{
  "num_key_value_heads": 4,
  "head_dim": 64,
  "intermediate_size": 1024,
  "norm_eps": 1e-05,
  "bias": "all",
  "tie_word_embeddings": true,
  "init": "normal",
  "init_std_up": 0.0557,
  "init_std_down": 0.0557,
  "optimizer": "adam_hyperball",
  "weight_decay": 0.0,
  "final_lr_fraction": 0.05,
  "doc_mask": true,
  "train_tokens": 397600000,
  "dataset": "wikipedia_en"
}
Each number is 128 + 24 x the weight over its row's rms, rounded and kept within 0 to 255. Layers, rows and columns count from 0. Numbers have three digits each. The size before them is the row's rms in percent of the matrix's.

# v: layer 4 attention value, 256x256, rms 0.0391, rows 1-53, columns 0-127
# o: layer 4 attention output (transposed), 256x256, rms 0.0484, rows 1-52, columns 0-127
v1 089:131114108123108117146119125133130144146105130164165131092138149129201141098135087087119086164106140164149113160171156169114148069120137160086092104109118134205146088108132146155135098125128122118136089148148142162096132163121121129146127080137086150148090120145126166118133129121144123153120124114157122129127093094171164127077117138129165142104126142166121162128090165131113150119087
o1 088:148126131109157139114110136128128107135170098115149135160123123110123079129083141130117161147113117138125165154094140095130155167180144154114157119137140130131142153121120103146142136154141173125108156122155146112153143080103135148076144134153155129128164102165113137127144134127108116100194132154140143129141129123133116109184093143167144106134086137107115104101136084117141115155129
v2 101:156154209103122090137157132171089110155105148161122156124097136093089131106140109137128110103108056125143153143182115162116126072125125064127089131118133101138129116169155126152099108143148118120117113152118137115113104152123098111113122126112145138123115116129144165087113118112156087148122166110159146132111142133139162126130129123083102089134174129132128131113141124131125158075100
o2 107:129123089133159167128106141106153144097144144097149143115157122171166114154147161087116116151131136120185160115089113135132138163111131183121120166186156146173134107120093133144165136120119139119130095134152127159095142095129136087113139153177148115128151152123117106156146104164127140123122125172122094095153116135092101132116094113156136130143059140120143164110107125109142138138165
v3 107:102139160131146117145144171089136120104108172138116124125135142158147138153098123147149176069092131116139150134134118068122118139122106152131133135132146117121131098101155153150106123119135135127092195107083137138133145091116134088099082098154094134137095149196131084127128134118148130108127116135139118147138176135123114125142154109108131138125140135159138118154107084159109150116135
o3 117:159164132090153098125104119142147120157152101125077104137150144162102122087161147126076111133143124049122160115132125173110130153116135132126165132148128118111141133130135110135160121134122154121142135121102134179126171119119123136117139162161118091135140137125130134131119161141126117148135147146157134122172107153132140109163137145118061157118167099117138181085146146107112146122116
v4 099:101110115105115143070107107112112135148123090086170163109118135104130126121077129099117149161190165121111111116144153143137132203135105143134116137113097149085124137159146121130151097076126126123169148099144098118105114099142139138092155126143093155137114148167104154137142118104110103114148071134154092107138096148118132112132104116151094108109107130090103126128156139118114129131148
o4 099:150103149183096153144162142107112133123147158157092112144126128118129156102139073117145141130121115150084116105120097116098133099105170124108156086134182136143118141128108164123113180133114151163094113103113152116159116168137112119133098113099128138152139102118139127098153107121102113133116121097100163150074126076139152102152137137100172146140188135184131119130134160167124086175141
v5 085:126140131108165085134151138094114111142108149158093134155117148123117140142182163094115147110132081092126128109132078152135131073113161117080131116150095113135142091132130135095121098156182133137129109155122116172097117130098165143153097106097164143127125104097105171134134123112123164133077145120154147142140100136147127123153121147128133093160121129135127144144117102159145145081105
o5 084:112134101111117159131108123158172145116126128138154129098120175110148113133085119130140116130122143148163155146106167156131126159127124133136103152151131115141107114138129116165141133100107082134090111147124142101098156092152103138120157162147151128129114126113157109109155126143139089157134135134100064127119126150136128184096127095125116143124089107117094105134146134113104107109175
v6 102:131137123098135058146135152162121125113114097114092130107104156172143134117109143113120161114092135139113181125128078087117132153153125122131148127169099147127116116134073153130123093093145122140143120088100132082106109101095136146094147108101101096120135126191127175132135129117137134128162144163105134118143142148102133129116130155130106134102132123127143082130136152132107106119136
o6 098:134129136128097154118130124107119119144141126123130085112134140089107132098159113102111061136132094143083098123112148163112151155090139119125131078125159117124131137132171126134130160157118150151112119151120141161130139165128107129116123145116160154134127131147142114090158094127129146171092101122146116099095114124139147105132144103114127132118130127160116143110165102147119129127124
v7 093:095116160122162110105090132130112129129068148127119111129080155093141150133100136096152182140161135123129132102130101161135153117158124159110141125115122130104150194135128144140136085102119128141145158115135089144100159150115148127107077106170123144112131161119096154125115133109152126109095122171151120081146105135138117129127122146109145072079136095102139110131146091121140155114090
o7 094:131115130142105135142126123114102130170147117135118143168126142151088140097145124148121117145118158138143128141113120102101128156102121126126116136125139112127142143125129164156116163121116108128098115108098163109154103143117092152149140095086129146165119103165125107129133141124110143150136120087125141181076136107121159110145082098140125163145138142174126145109137171119110102126150
v8 106:117083096111136138145111093132169126129132145164154113131139131102123115124167142131081091118094161128150123117096143092118138086116102112141157111104122125139119154124117179092128118131139130135112117129135133121086117143117147146130187120115112162129157124077115135134114128124125141123124158085102145134117122132123139118109125142082167138163107151139124134126169147140141111162119
o8 104:110143145123103093112114154117122118113105135148104137154078149105113141144057131171185152135134098138136117154084135121106105153181119129132109088123103098109144137124152081138126131143138145116107167153130149124144154117114097119113143122170133126134100126101151144125101167105119139153139137146170091154151113113186120123136124130145104102095128106077104106150140109106128140127157
v9 092:130153143153138150131159114190075119109146143115116159168167113145157124087095123092133121166084107119115169137128126104124143119145147103105114133150115122153102136167120102146142122157157129121076100108120119110099132161099123154113151128105116091143110117131113127191159130135138171118128140143116126124121107133127122149134117143148151105148134113141121097114147158124142053119079
o9 090:114112083127110134113104166086137097138150112125102081101126134109114120084145139150063092110141121136093142148128113136151110120120100159098126115176159112123153118105153137133113120127141159154149125143136143143145152097131100122150144116118154158107161139137142134100096155096131138114128110119147136104187140115137177099143136151095090164135121113087146140106160101134154181162123
v10 100:106125117106150109152117128141148115096175146123109133157124169157180112130147108127117105108115154111125186132128163113117118113170163119133090137151134107178179146089123100128116125141107113155110153130105105109144104150094092140101135106127164146149144123159142119147123136116122080099157105094117132139135116075132121123081125091149122109112118145135112128112151098125136096136083
o10 107:133136141134099135108167134158084153184134096104128115069109081094085121091140165122193127137110100109140122152116126135138146116137099151125121114146103100072112162128167154093127113148183144115131119114131162132117136125136144177134099107164162139121106150129101134166129134109179166181089155173144139109131148111141142124177117158106131143139119136074108137117145113099143140086092
v11 102:114097139130127131142108144121145141119123133105042110118169134134058150115150116112117161074095078056148160114169075104122144164116128120134112123141114073141112122131126129151174121140138147133142146088147169159089134117113137091108109142132109072141120120152154141166107125162168130126131150200122135104101160105125141129151101154096129151141160116124157120124091138144126127094141
o11 100:144151119119141125087138154124109084125111163098154130113126152195140118128141173144097073168126158114133117111144144126157117140115134096126121166124143158117156123147127113133104108128081123125114130168075067143112134134104147114156156145123153111091111103143125122096161132143145092148120117107118066126167137195127161121070137144123157120113085136167138137126136106103131159137104
v12 101:146124115129141119156104125076099065118116105117146158172147109095126164114134152105078157191125095124116123080101118141137173075133128123090110150126101118093141146105132073111150073145135146118174125137195119128079134099144143121125080121109155132112152107128107115166119122112128122162110096158119121114121131145130123136140120105110135160163072131140111132136122138149139084138099
o12 113:138129122158120149128106107171139181171166143092084115128115160162123072127130080145144134081098133141161148153157145129170127131115171137140085117161127097148088093141106137154137134153124140120072152119101122141149122120116076168147103154135150141145156116159128094084158172126107111119164108103144130176135143097107094128129126129129110138144114127105108116119102107102129163114146
v13 094:140142115123153093126097151127145147096094133104080095133118138172104125119165104091106092123083102092113145123136066108094108090120126095146110119155096101137145114100159157148110174119149119137115078146130144141169139141174109122137084099126119139136157118130104126125150114093100130143121173140118134130148125128150145137094139158139170163124159107142125136130108136158142144109131
o13 101:126132137113140119102146112156105136148144119125142133114147115134131120122099158113135137138164134132155143131126182141166153150130106123100116128132109141168111099123130125157118115128119126123068163148128138152107126062092160122125161155136153108133120139149153117123105137125158106126086141143135092135119142166119097157132128131139113089127071149095103132093110129115112125129085
v14 085:115151096114149075134172133122127093139150135170104092153102147152076112119164160124167149138096077164120071139152111126080134149096136097119117114122122160186144110136133127112099092122153139121147119117162116106148133151126149127109123119098157121143150088137099137129154123172142122136099173113136142131136092158120138133100166132084161123138152104075120114122117109125156168128142
o14 076:108143097117083177127092114123142136117109141131161172098138124101165136166139136115109101122147151121123136104126127141132152133126135150125159184166134090096111141102115132127123098124135092115112103137146143126104129118146151120127124143131147156149115156093132122102105126145133110174169095130108088129168138128116159128109119058146098091128110163166133153153154136130091137140122
v15 102:148131095108163096134135130130126076132108099123113098141178118116147142141164152133160119086107100108132151146121102141122128128143074078117135137170095080119078145099099118136144131142177129129094081119162165119117086145149109075116076071119154146121131136104140139107103143108141135125137178132108140103134122119142125127128147129104097131112099126194133137122147135164100131139155
o15 109:132100109133084136103147092169126156151131144100138151143117155151100134141083141110108110118164080141156096137169143130152138106114149126115083134164122186117140093153124104152139095144094141097135125149098111137114123117119158138119182153183121108097106115150150130154141106139111121130135166156129115136161126155103076125113103124160118126111088142066124137106099139115111123104110
v16 092:110084116106134129127097086131161126092116086134103087120131147092186135133139095158107110157148133161141159125138160112106123089081107111139126113127150134100118191106139121112143148138138124128132121114121116107124084138121101146146173168149139118125135105071113095111137140101114171141152149093143171126119106095121140130154128120114175080054129113149097166116183130118130140138130
o16 101:147104142149107126138132126139103152127138147145171163120111109132123127169060148131194196129101117137161099146071119127121098118187112136151082111071089143110111119146125134125082129097111109121152122122099110092136095153121126102132151105120125129140075153187134129139118123161124130126082129128111108120109144126147132146105116125123141143153121112115134060160083124108129122092134
v17 100:146170119125116131130155097111119128127106119171142175129136129139153117134107154108149129083140161130130141106128121076151134127120154114123141147110124122162126127158118141113128160129106128123152118100131173116091114097092082126097131123144132105113113092166141163099108139127129130140160120101101113114142160144141143137196114113106107153149122115137115110124126133130118110118123
o17 108:147104122117107115098119158138139128084136127096095095116144122129133130083132116155102081093113079130078118152104124148139131131097161125130158146186151072127143082114116139119149114169150153084101152135113128145133139140155145126110119114142116112139151159112111143169140115122132144141116124127137145099152115108135122113071141154117124141109117143130141112110179099153166138139194
v18 088:124146114101113131169089070114136136158154158134104102114121128122146092147138118175113128112164155139139173159106138077140076141167079116150124090124110117105119120110120167161107149133157130104123201110115133116119134151116132106131153130096102113111143118138088091149107146131113093134136101116109144128135122088130148143152152131114144135072150147179128097138154117151097121143117
o18 094:168097131137113104150111135161106139136140107170129144144119101169117127148088162121139152130147092113129107116132126127106140098145129117119140117116107109103108140114172113080112101130137153108168094131113114139127119159151140100118128126132109113111107148123143138143126156118157158067123170138161134130225093132132110075144134162154129101163141100099161163109110153098145142127121
v19 094:131112091118113125108135137138115179118126110062123128149129158166089114114165182142171163101061090120111148097140129107166154147128184173163138138168130135127118097170160126153055133115100122135173111114101152127106166130116112098091119152136154136094115105168173144120111119169137138103143129162130126128147136107118111145181140141138102139103149142099143107158134112123120135124129
o19 097:101107165110160122130161146120126091113126144169147119146143147109135130109134153143083066148134177102086087132119160131113134151081125085110130154101126140128170135106102156144164132135115165115118141155113104166113129151113168144131091132137126078139111116103120103135144063112173117144123132129130138138109140146115134043104099106108115138099123114206102163097157140120160144151139
v20 105:088169124151165152169152130130135110135138185175146107155066112133133132154142091124153129126158142127114097132134126125126125114132127105137106129112155154117182200101153143164091099130155111115101202142131106124159086137109142112137104166123120150159140159073109068114146114165103125149144161091150124118149126108138105107098124087095115097118134117104117112127115046122119127149097
o20 109:108111158108133145132083108158124167155154080107107145091126097091129152174142160128137152091107124176147158137106128136145149133114153163136137134112089136124088138115141161087102135108122103159169078099124161108137125141158128130119143128128113114130070122160142146129103147102181136163127150143127096140085122121169140168141140141175106125140135141134109131113122199103145135118133
v21 110:121099180109172154096133153128135066120168137103075132147144104111092162169128113115119083147141114091128149123116140138139110099152164071156121125114100063125128143112116106095152160136140116135131109092155087084176107131166142104167151161122199165136170141043147107168116114103125151118108133125148120107117122144121119114116141135132114135151112108138131133120118142139167166124173
o21 128:118141084127085123138171090170136179160111103129151191133102114138126120138138133149145150128156125149169122123138139127126112108111052134113094129137140184124081135151135124151162127082079156122119122157073139130129133093100122135140138157139124108108105142131127139144103112165112116112138159153107124145109106140127082148145118113154132115114135139086150106139084153078094097094074
v22 095:086145142126131107150156134171114132146166139110130149117106128124167135126093133140108114185102096124113166151087115136116121118115134074131120129141127146165120137134114128128137110158123149124140046148121086108191107110130117142127175139129166121144148115093141101144143125125157156125140131101132091119138100130116137152124154118157097108144095163141085153097161146153155160118150
o22 099:160120108115119146114109143129146155118140087111108138128116088119159107092128096121181128115160145111148133113145138154126127093135062146142080060127127128102129127142131126109121174106129120122125149161120157116122148090139104115151098132130112191123123169140118159144105121134082128117049117166102132106099130118103122116177137152110138155140164099071148133131125134115130088137080
v23 088:122138195115196106103148126162141137118132136066084141124111145160143107151129102104161173116099150127147130136121129171118121205164165134110161148103140141112122090140112096077124120162128118151113078105091083113115133127128111115113132100177125126117138155158137133114114121100144127112144091126143128132184138104130129143152122144162136085117109119111164094125121119130113103127157
o23 090:103135090162129133117142132084143123119110102165152132133158111077127148100129139133095086110148103125061136128116093083093135117082104130129115095132156150121148177091143123160107127092138136144131127109157169138148113124116139154137134139093134124143131133107158109120152100121093120139112121114100116135035129135146153146122086131108142167120164103178117148138135142130097126116121
v24 094:120122144138152140098155129134108162118124120094134141127081150120122121121048131118168168132157092139130130116090131105131113204149103157131151132128124157118124114150074101121124115131138163130108126108054160108144122127123129163109164150135101083119132132177126093167142157144130184115168101139128128123143115132142145131123175116149079104095118109124135067143149126151139128139131
o24 099:119095123137065131137122138100174104135118137146111099154143127085119164113183103123102130105126131152117119147150100162105136095107134102142152126120109125100159144136189144115103154125114097157160107125129142118116144168128109121151132141066150162118123154113125118100097110126117120154095106078099111093127132137096155103130169123088133138140172093172145148136150124081106127148173
v25 101:131132155129138180136106145076123111142086136178177121142126115124101141119161125166115129137195126145117125130123122194139115133114139107103119152112186131110155116126151144115126096138129120128127141149166144135122147113178157091130097128130122144097080138081093101135115124144128115179103137133160137117133166156141113123163118138074141123157156133151124149138106125142116156115144
o25 091:128144141135166112158124122132170148121164126147090163139146140147160129152093149134110164115088140150166134131118129087136146115157136164148166125139128124149113120106110115154127129082124180103077119149128113118115109111103133123113184136163079100156201106127160142118111140123124134102189114097136095139129083146148085136125126137186113093123089118127155128098101155111129110145114
v26 093:149114143127142187129121157118143158131127109173125106085139122100147101097159142117088077156145146113135102139138131165145128087078168114161117120152105113148125107124151082140099135156134127114108096141142095146149108122143108139167123142142159176143133141076123114114119139102085092136112163111168113132134141093128142127117122106132122151181091133100108159135104105112139142121137
o26 089:114137121132163160140141099131132105122117128095155188163127108148135147122099113145190148127094152157143162154127146100143130127173125126109112097114119149142132120126108132126143127150108171163123162121141140091125120112121131149083133142117116070106136105125150131135128110119155100104144151132145156143137136122182094108154084123148123113094109131133097087101131126117132096111080
v27 085:080055113129176117120154106116153151175140095131144082125140130138084129129136166161137155135131158117123113129151139142132151154136148135119164133092146117090110150132173127122104132132118115092194091113155103125121120134121141116157105163139146157092160119092105123126116114113129095128080133146134123111100141111131120110135097123147095092121130133128166134136100113129109126106169
o27 082:116115151126125162154116115138105114084107160159140157144121139135161137173105129107111098143113125117135096047121133098104111103140101103136113131121121170143098137123088132123134157122143127097126129130071136114118126154131127098142122137146112120138113158123141130157136150134129150101166144106108157140189147124093122096126159091123136125134140119166111099158117167137170152121118
v28 102:130137167137161143160120130146098120136139146116120157164141120105127129153126131131135137095096101140144140133101149106153071079152107156159136101087118117130111091203120101143134127130140130130110169112103129156132158136142157099115105146142117123142126105112181058147133135193167126143107128165131126135136148114116107127129146112114132111131128147135142135156159156162148158123125
o28 097:150137116153110107121139089137197134169152100154132124130116125133106156096122141137083158144156147106134142131135118142134160171117116132112162128155174114090133150106126102113135138142091134139184084130124163130115132104124122137144095142102123156117150193114084160097074119108113141099133101123125103100130098163147111156147155135125099145132149129119124143102114108118119109143135
v29 105:092146117081153123130137138091116108126125138144102114101159140183160142138140138129116072116159129109110153112114111124092107120098103093136145111114146161144133087153155166145083120102137133121063171099126125184139133133119137122111092123153137099131127143135143123095128133117104149127169153142148134128131124108129146138121149115133198112100144126159105172129158104101142166131150
o29 113:167119146143120125149116129170129164138106119141151143116161105093168111109069130089144161130152146105188148127125114144164155117174145126098130140123106108118121137121119127131123103146116113129164092136136143093144125107137136132094146095151078136096104118159125146131089138125171113156078144149107093173143139155154116165143113167149090128127110137108120127117128167146102103108085
v30 086:127110100125176156121156133127116117165150137121173131137101135135097124170128157156176169090149133104151126143142160149149100146126147140114085138104104117141147142102108158100121133123080109117157138098113101123156158143143106102118164148101128164107141150174124137127163135159098129117086106144126128124129123085118133137125158139119077144111137099101114124145153068143096112143169
o30 082:135130150127111107156172146117120124137140116138113151157167119126123140114161119126101093145133112125074134092120114119128127122158130109096157117149152146102130108137123159146118102126122223109133131126122108141101112120138148118145110122151111107137083131121161123136136078145140128144149167114131221156157083153162095022172101127103133145142177115203107121094129154118147154125142
v31 102:139146109110144139187141097152122095145141131169113144128093115160132085094091115116118152106127116147102155146133101112098149167144138134128057137139153102166134175061126123137169137129094130124158132115105132114141127143124084136118128108087092129145133125176104124120126137143136118108118090126090140125123136141121125131101131112117115149128127153140126131120113113135117034125103
o31 104:156142156107106097083108166113121137126136090105122099098135121113093154141180146137153091130113109088138147128136132135169117115105067131107128108172107105095147124168136140072141120124187104138104155127126123185106170122132114072115103130137147147114129131133117154170178144107141139143136133140156123112162120100127160131122173166115139149145107135079125119108135088115145203105148
v32 088:125144166139128071077110137125100139128096143184102165125122106121123151100119158121116102093092116102113157105126110145103163119173156127128111145109121088116120112137143102119102109159130152154121085094098157070133127091118118108146133129162166129098143102114176157161113139127141147107119136155148124128135124117149138136162118120111166134121133127105114161112122169152139181111172
o32 084:128124068128096159133135126131167131089111148127079143132119148152162117140152146137146140142131131119142119126156131127142108140094141102126121151151139135116134099164118103156168122128122102089100129183109153151093159120102109148106139134110157142115162197133135097129137134136105154166152093122105143093148167164071143113082143102112105165112109085109160110150157105133132120121122
v33 098:136096137140161118132124114116123144103121088093110156128142123132143112148155147131103156155148078150126116132096112154122149169154089184109152130100134155117096193123088108113096146152132108139154119127086146113120102101147155143139119180150163154121136131141141059152112122110099173154124162113124129109111136151154140099117148113123112094131109111130142121144170119148115107153158
o33 098:112128135123113128134129110142151101137120124179118107167128163121102158119109096124115130115133141187112102104138141123105116140091154122138138097121130165078144104148157112160121132102096146163137148102126113098137093184155093091134150124078113131118144126119157110079149111121128137156163114120138112130090129128123104100122133108123118151101186126161133127133127125117104127130162
v34 104:182130101150108099120154128116116132153116137165152162107103134135208122097154131124122133158156122143154096135147138142156180106141151144110131133120136139147134149143114132129148079091143120134126098162118107152111134101071130095131135113131143131120088131177124196131138137107125144111139131140109145131137107143132136120126090094123130106182162113110121138147136158143128121121095
o34 116:128106112088135118097080163088117097083148114081090124130138130141118138086128095112105107128119148164109144132115109094086121134112169121121122154138114113152139092105132138131124139173134128100102115093168123138127137117184103134137148089130146132145166092128108116080172125120109135153162117121122135131133144106079135141088128157134126158108082169125144106108140080139148154148171
v35 104:116111117121114166134098101136132109118137109149144147111141110092134141141125091145098080139113173141124140146165144145131149116159160092115090125141129111099134115138111125110163169104122139125162097154159166134105108132114136144168167122083103152151111092151133126114118125170143093113097106126116106138116138144124143113151121144105187196177166128165116146143110161154114102099107
o35 106:180153138129161100118126148130132142110151128105131119142089111167151080140118137141127153120144086115134137156106143068138101149169096170129159124144162084148118152103146098123158125126168101131110174140127089136099167090109125117074132116144135123137154141098132151169152157128109140100151113141139098098169090113127133194100146155140120102105095127070149141124119125117129151119134
v36 095:119110170116125100154092112167136111135133116078080204122131129183112153106073150134151138095137104119112131126146125078134115177135097139128128135125062119087100141102138126132134127108127119123130109103090097095095113090104118138118122139139155151133129142181112160146128127099162124107136118124098123110143121183130131134080132172153074110138111118106154113128117126137104140108134
o36 096:115161087128127142111175151077124126132133140154115070164129165105133150133201112118108088114135109127120100088125090193094121134076124128130127133156169141128144110150139118122149155142123108116143138125118147159135156146146126104149121123083140120124120127081129101141159142152112139133120140147122123079113150109074131103127150098117147167133181163166160143140155138139090113138121
v37 084:135155138114117151123152142085144139093085138175188096105109132132132121128116130141141152108151149133124079087139125121126123153103092125149129129151163147084103100097150132136108136147166105147125208107104144133109121144152154133113107138122138168127116123137138070072130116099144091154114135144117153093122143098143136139135153146112128134101172103149139111144109123143154222117131
o37 085:142120146128125097146134126104128137175138143126106127176154095137117127156098110121138152112129128126135143155113114123119148116155169127089147117099128124121144117131117156135147112097133209093129095114164092135135097109120171111131131107162089120129140118121147154157101145144167147135161155115167164164161107172132073061133099108152104120127129137156133160122124162101126100131142
v38 090:122148085150127144091155106134124114110146106099097182156167134113087133061090147156085134123145159170138119146115133131145100151101139079139141120131111081125123139116090099132161144156108137137148068136147144079133063127109103157157148158138167117162160084132153164132125122112150122080122110111149124110138124138128122105127115110169148119164086125117137125109147140126127101138110
o38 086:147098126139148147118132100163115116110119143120134123113078094121121141126178105123183128121122105101154162148159141117163123100132097124146068161151156143128133129147122128097121132120155063136143160179133130148114145146107111109146103107116141114116135153104112132172131142143100145131076089113131084134094160100092175187096182135103143148127127144095138125173146091127154145129131
v39 097:166123125128166149104153146150110100137140107130133149149165133145041136134163132145127141076097096122119068102177112136095136144095132097127123109103143143133128076169141118119131139110140122127143120135180175152104153094091148091157097109101142123149117116117144166162104119162137125161079123103127128125121116168136158104132115164130096110213103119122155115134089149096157153121108
o39 099:079148107110176135118132140124151123109118095160143135144109157118157141124121104146106086168126172140135129160110126164133110184147168120100156160161162139160124144095112100115155122110109130147068115169154094120131125114141131133115157154163140116117158096105119126090137094099109086116158133135100051120113132152131109167116106121129123136086104143142098127104103119162101148120135
v40 100:130123150116135061105135144155115151131133119092160184176156124121111140117101117104142184088056142111126121110137128116137117166156133118104132119102146121173125112150117119119097089104100136134134156109105131149124155114129080130102079122114129152105114152222129184135111138137151100105134101150141115134128132145138119115136112153156101139133117127083141119138070140102105081129109
o40 098:135115139124129179124135113088123133141093126153083076118126133129104130085194132126097061159152128102118144123149122124126124113079170103136131155187118135125123119119137133152143125156168099151133080099116136133145131142113142106138130144139119104113143104115145080110160102106123148125118110093104146107120140124108161146118174087071162154130160143182120132148156103138141180131141
v41 101:102121122102131141113092126123132133162127111088163109127171130148147146148139080119101170126120157135156131122104116129135093136136096134166153113101114155063114101084164123139138131117118140143126111145144113150180130112166212124141116147158076126104133133133073115118119121105133101144107118147121126114129154105119131128113132144136112168079122137134129132121085154137149151125159
o41 106:160141147139164079131179106135148157136109117159108116154135107147135096122077090138125140165175117095135110126130181127110112123141180123134129117079156153148110164141104097125113152114105143117135183125125126142104112119116108122103131155130130140135132130102175128121139145166067136111132112107157089148105061144159138215160119144139148068144171100121098148159100167138058139129116
v42 103:152121145155115190155131105092113170122112143098119129139124122140159153127122115089122133140104142133138135124112114180147113141118144166080146121142122147097140167128103144090142086128105119146151153088120131157125174132159153155163095125123075144130120135141130080137125138129118180112064127168140108140121145102137140118113072106171158113114113090108143161132129129143128142134105
o42 110:098111159122141093134098118150149074126089090124129120145111139138113107107118101137128150146136137124122115121160120071134138111157116114137132134112140106165144111134150111169123152110110097124112117123126096127166116146099098139097145099129133163137159123111127144097129169082136130122188072095107157140137106105147152133125140099130148133158147131101125087148132153130133143136175
v43 091:142126130129153164113084145121118079127108175115183127142086089072117147113154071109150152125123112135134078096117108172101143109145169135105114135090119109068107120113137121105161136131151116136163125100123127125138171122163117087086101154085155161150160149106145102126111123115126130143084163144145142131109110121129121120155145121125105122126113131122149147123120086130139179124120
o43 087:096142151141125126126175152147168154159139097172098131169146154141083160148156121138136150178136144152131125117140129113134133155105130134147133117152179145126100120120113151157136155078093152117113164120145127129109119090135123172157142127172112121122106072133121134134131093130111088164164112107132128185074114142136083139155095117161120132142174103169131131130129160098075119115139
v44 106:116143076191122144125133102152140120141137125147068135102156118101121087127154105124114092165113142124146133147102163136120155051123133119109107154136100108151177163109149103121145123148125112135118049170161104115144142155082104103155100133132170133109122111123143162172142115115132129099109149112138137125112114135133158109094091120129115133179111129116120145142143139104139080143076
o44 117:097104141111122134124100117142092140122128132088150136108088128131109112130099132151136136128099118159129133163128121099137130140147104142135094121129125139151120138109122120126095139119168104135126169110154145116128118142130094149173138103100144118149148155125104091116132156114135156116150148157116132124175172078093117099094166113138165132107101161078117102125123127116155145131085
v45 096:165170109127146150158111150080126140108108098137155119131155109169149133097157135143104103186122166148116116129144151184096163089100174153104122099122183120141145136100158153119117144115118130122106108160149130172121146142141137141157076104099088180130116134123147119107116132153144070123140144085183151129115144109128121129115108117112162142146148132128135168126068101131146130142103
o45 088:132141154127148142130120103156136126111115147106110169093115141112152125153103118113179165104096128112179135137139146101169163121176124132139128189125114127175134116139095122122147121123148057089138131115150113096112135090094138138068174091174162091164176109152133127119140155083148135118140153143097110132156142103123153195125120134144128122146098169091127101134132116139117144106136
v46 105:116138156138128104108115121145122096118128149116123140132140144101153156086135168091100093155116156119146173122130151126113156072148105113137126120138061141177151103145121154138120154147094133133112102183162133148139130155126147159089128100122110094095112109130131194173150100087139104097136112141137125139125128135128146135061114156111156162121144128142119125122149150130118103127117
o46 101:180112100110100106133094109134089139119118141136130111083102105158144083136125134151133170156164099111177159138129115110151111127167112163117115139113134065127117130097128115121164103135164101085118132138112121115122142098103083147140137115159156148121149125145101099143111174141129152090104103168111131128202106100124141115139114112147182122139071120069141146156144104133143135135091
v47 096:131071157125154097108102145118099135120110107092132122154154158104066156108108155118139165114137104127115156103129126113142092183133128131118140130135111121123118129166095128107119085099094120158123136091130141122104135158173101128110134122127123122125155102155138167124145133106121116115128085139133108095131121151115136125110165201158099140104113126110139090123155159152087127139157
o47 100:137113099155093143099152135127138111113131161150130097136148120141159131125183130098117090131131089098122086122144096155096146118103172095132148125171132151110157112166147121129177167169140146091099123162116109168116120119117146132156113162123144119110095131130131135122119104160073139118144138129135180139126123133097149088156124068085140112134162126173121157137121113116124103124162
v48 088:136155149118136099148142123112102075108121174142123143136134140131148109114079127098162097110096113103139140124128114101162160129167138111124131124153127126169163168156114108121168135141129120129136140183130136122129110127079110105110162128065083107176086129160160117084098109164141135150124101128118127136123134130120118137092187101103113178163130141122143120131150100146161096103114
o48 078:129141102138131133092134148134130125143118096118121142107141119126103147108122126143101169114120150111111150174145108144113129149113103134144124101142135077140106091154138136138132095137117196127081151121123145172135123124134130131137123108140156144118146102128119179137097126124134131123107159152138184085138098141147111060160110172124130108084128095127080164081134142106139153140091
v49 112:143127104158155127156131135150149194131081167096100110146142142195136151121170102083115117052079089110120092122137101144142125155134161118143137132151130153081107110091157145095112140145138126123080163091131137153131185112127134105134083121110096115116089139181122159114128127113137153118109150157131141142123132117119116120118147155121182125090128114152159117141119080123118147135153
o49 105:090147150121137113092132139110114079134124118149137104122199136132135145104145146104100078139130165120139133103142145133141133150120134125119148167110097154145142140119148098190136114139124108138160112162129117144117094125137145163121176138137149111105113121119154079114150109136168121169151123134134119142152161158107132149113110129132076130123122142141121161130128150100104180144117
v50 103:126165166133144140121174153131118139139129116073107094133158088134116113114142156130115124124126092134116089120117120146148127099097137128120135137120091161093144110132140104136105165169140123142093099115181075125155163112168101154150101179180199124113146121081127140095132135106116160115109142129159138123115097127128126126118136141149175093148099089137115125130091105134138177145173
o50 106:097121144148146126143140102144123137140090119146151170143139150130176153144117118143119136154145164121152152128166135123148138137136103106122071125113125142165103130121123139162106094099131116138145138140112116088171093126100146132134127127089065121111136144162132099135098084148140096144120149127116109164109173159104114146131076100158098126132122137141132130133117174089147109111081
v51 092:096206176137134133141125126074110090119113131194075149140142150106127132122100149099095102139097106123138134146121124153091139117207122092118127117137152117162149116147134139165176131154103116126130162108127107143096093131119156110150141135114101130119132116093119129156115101144116103144126104156105129149133119122135143137165147107107179170127112116171146159132146159141125141124140
o51 097:178101063132128136140076146146147140169160113094158117109108075167134097116149105149154178095161162103116178165124136098148100106137128163144116146171128083114076128119099113099130126109137162089107106153133160143113151106110115139119136143148123142132148185173104160143116178128140133093113123118153107126182105143163118146119154168152126128176133117067160116107106129144128153119093
v52 098:108140097125130132162178120115127193113109105078103095120158122159146119100144125176109161132113132126119107141139153091128121123090098156149126109110143103086117145125170118148122103143170134138097157117071124145108184115110109088139107132147128113093136130143135086107142133063091162118171122155094142123121167134126140128138141148147129121110121135129140118152110094127151086132113
o52 101:136121133130168098139080139146121099141141157152138110151141134128120137110093157122112137105116140147129130115122113164095148122128149099126124148053080154119146141126104142109108139113118159144190126133166126107182111143125155111133121146088117071138072124130107085111121141157175080129142195138143135168157167144112128088136159113118110119096181134141144134120101154113103150141117
v53 092:096112186122169109090126140156143136142129125097113142115119120092120125134096161118113114122094120107135104131110092101155126122127096125133156101165092135130113161181120120130119158129144134116135096119144178108132114144113139161095157139129184148108153125131130156150143155055107174113162133143137139122127105152144124151138141173146135079129121112143137093120144162126149123143114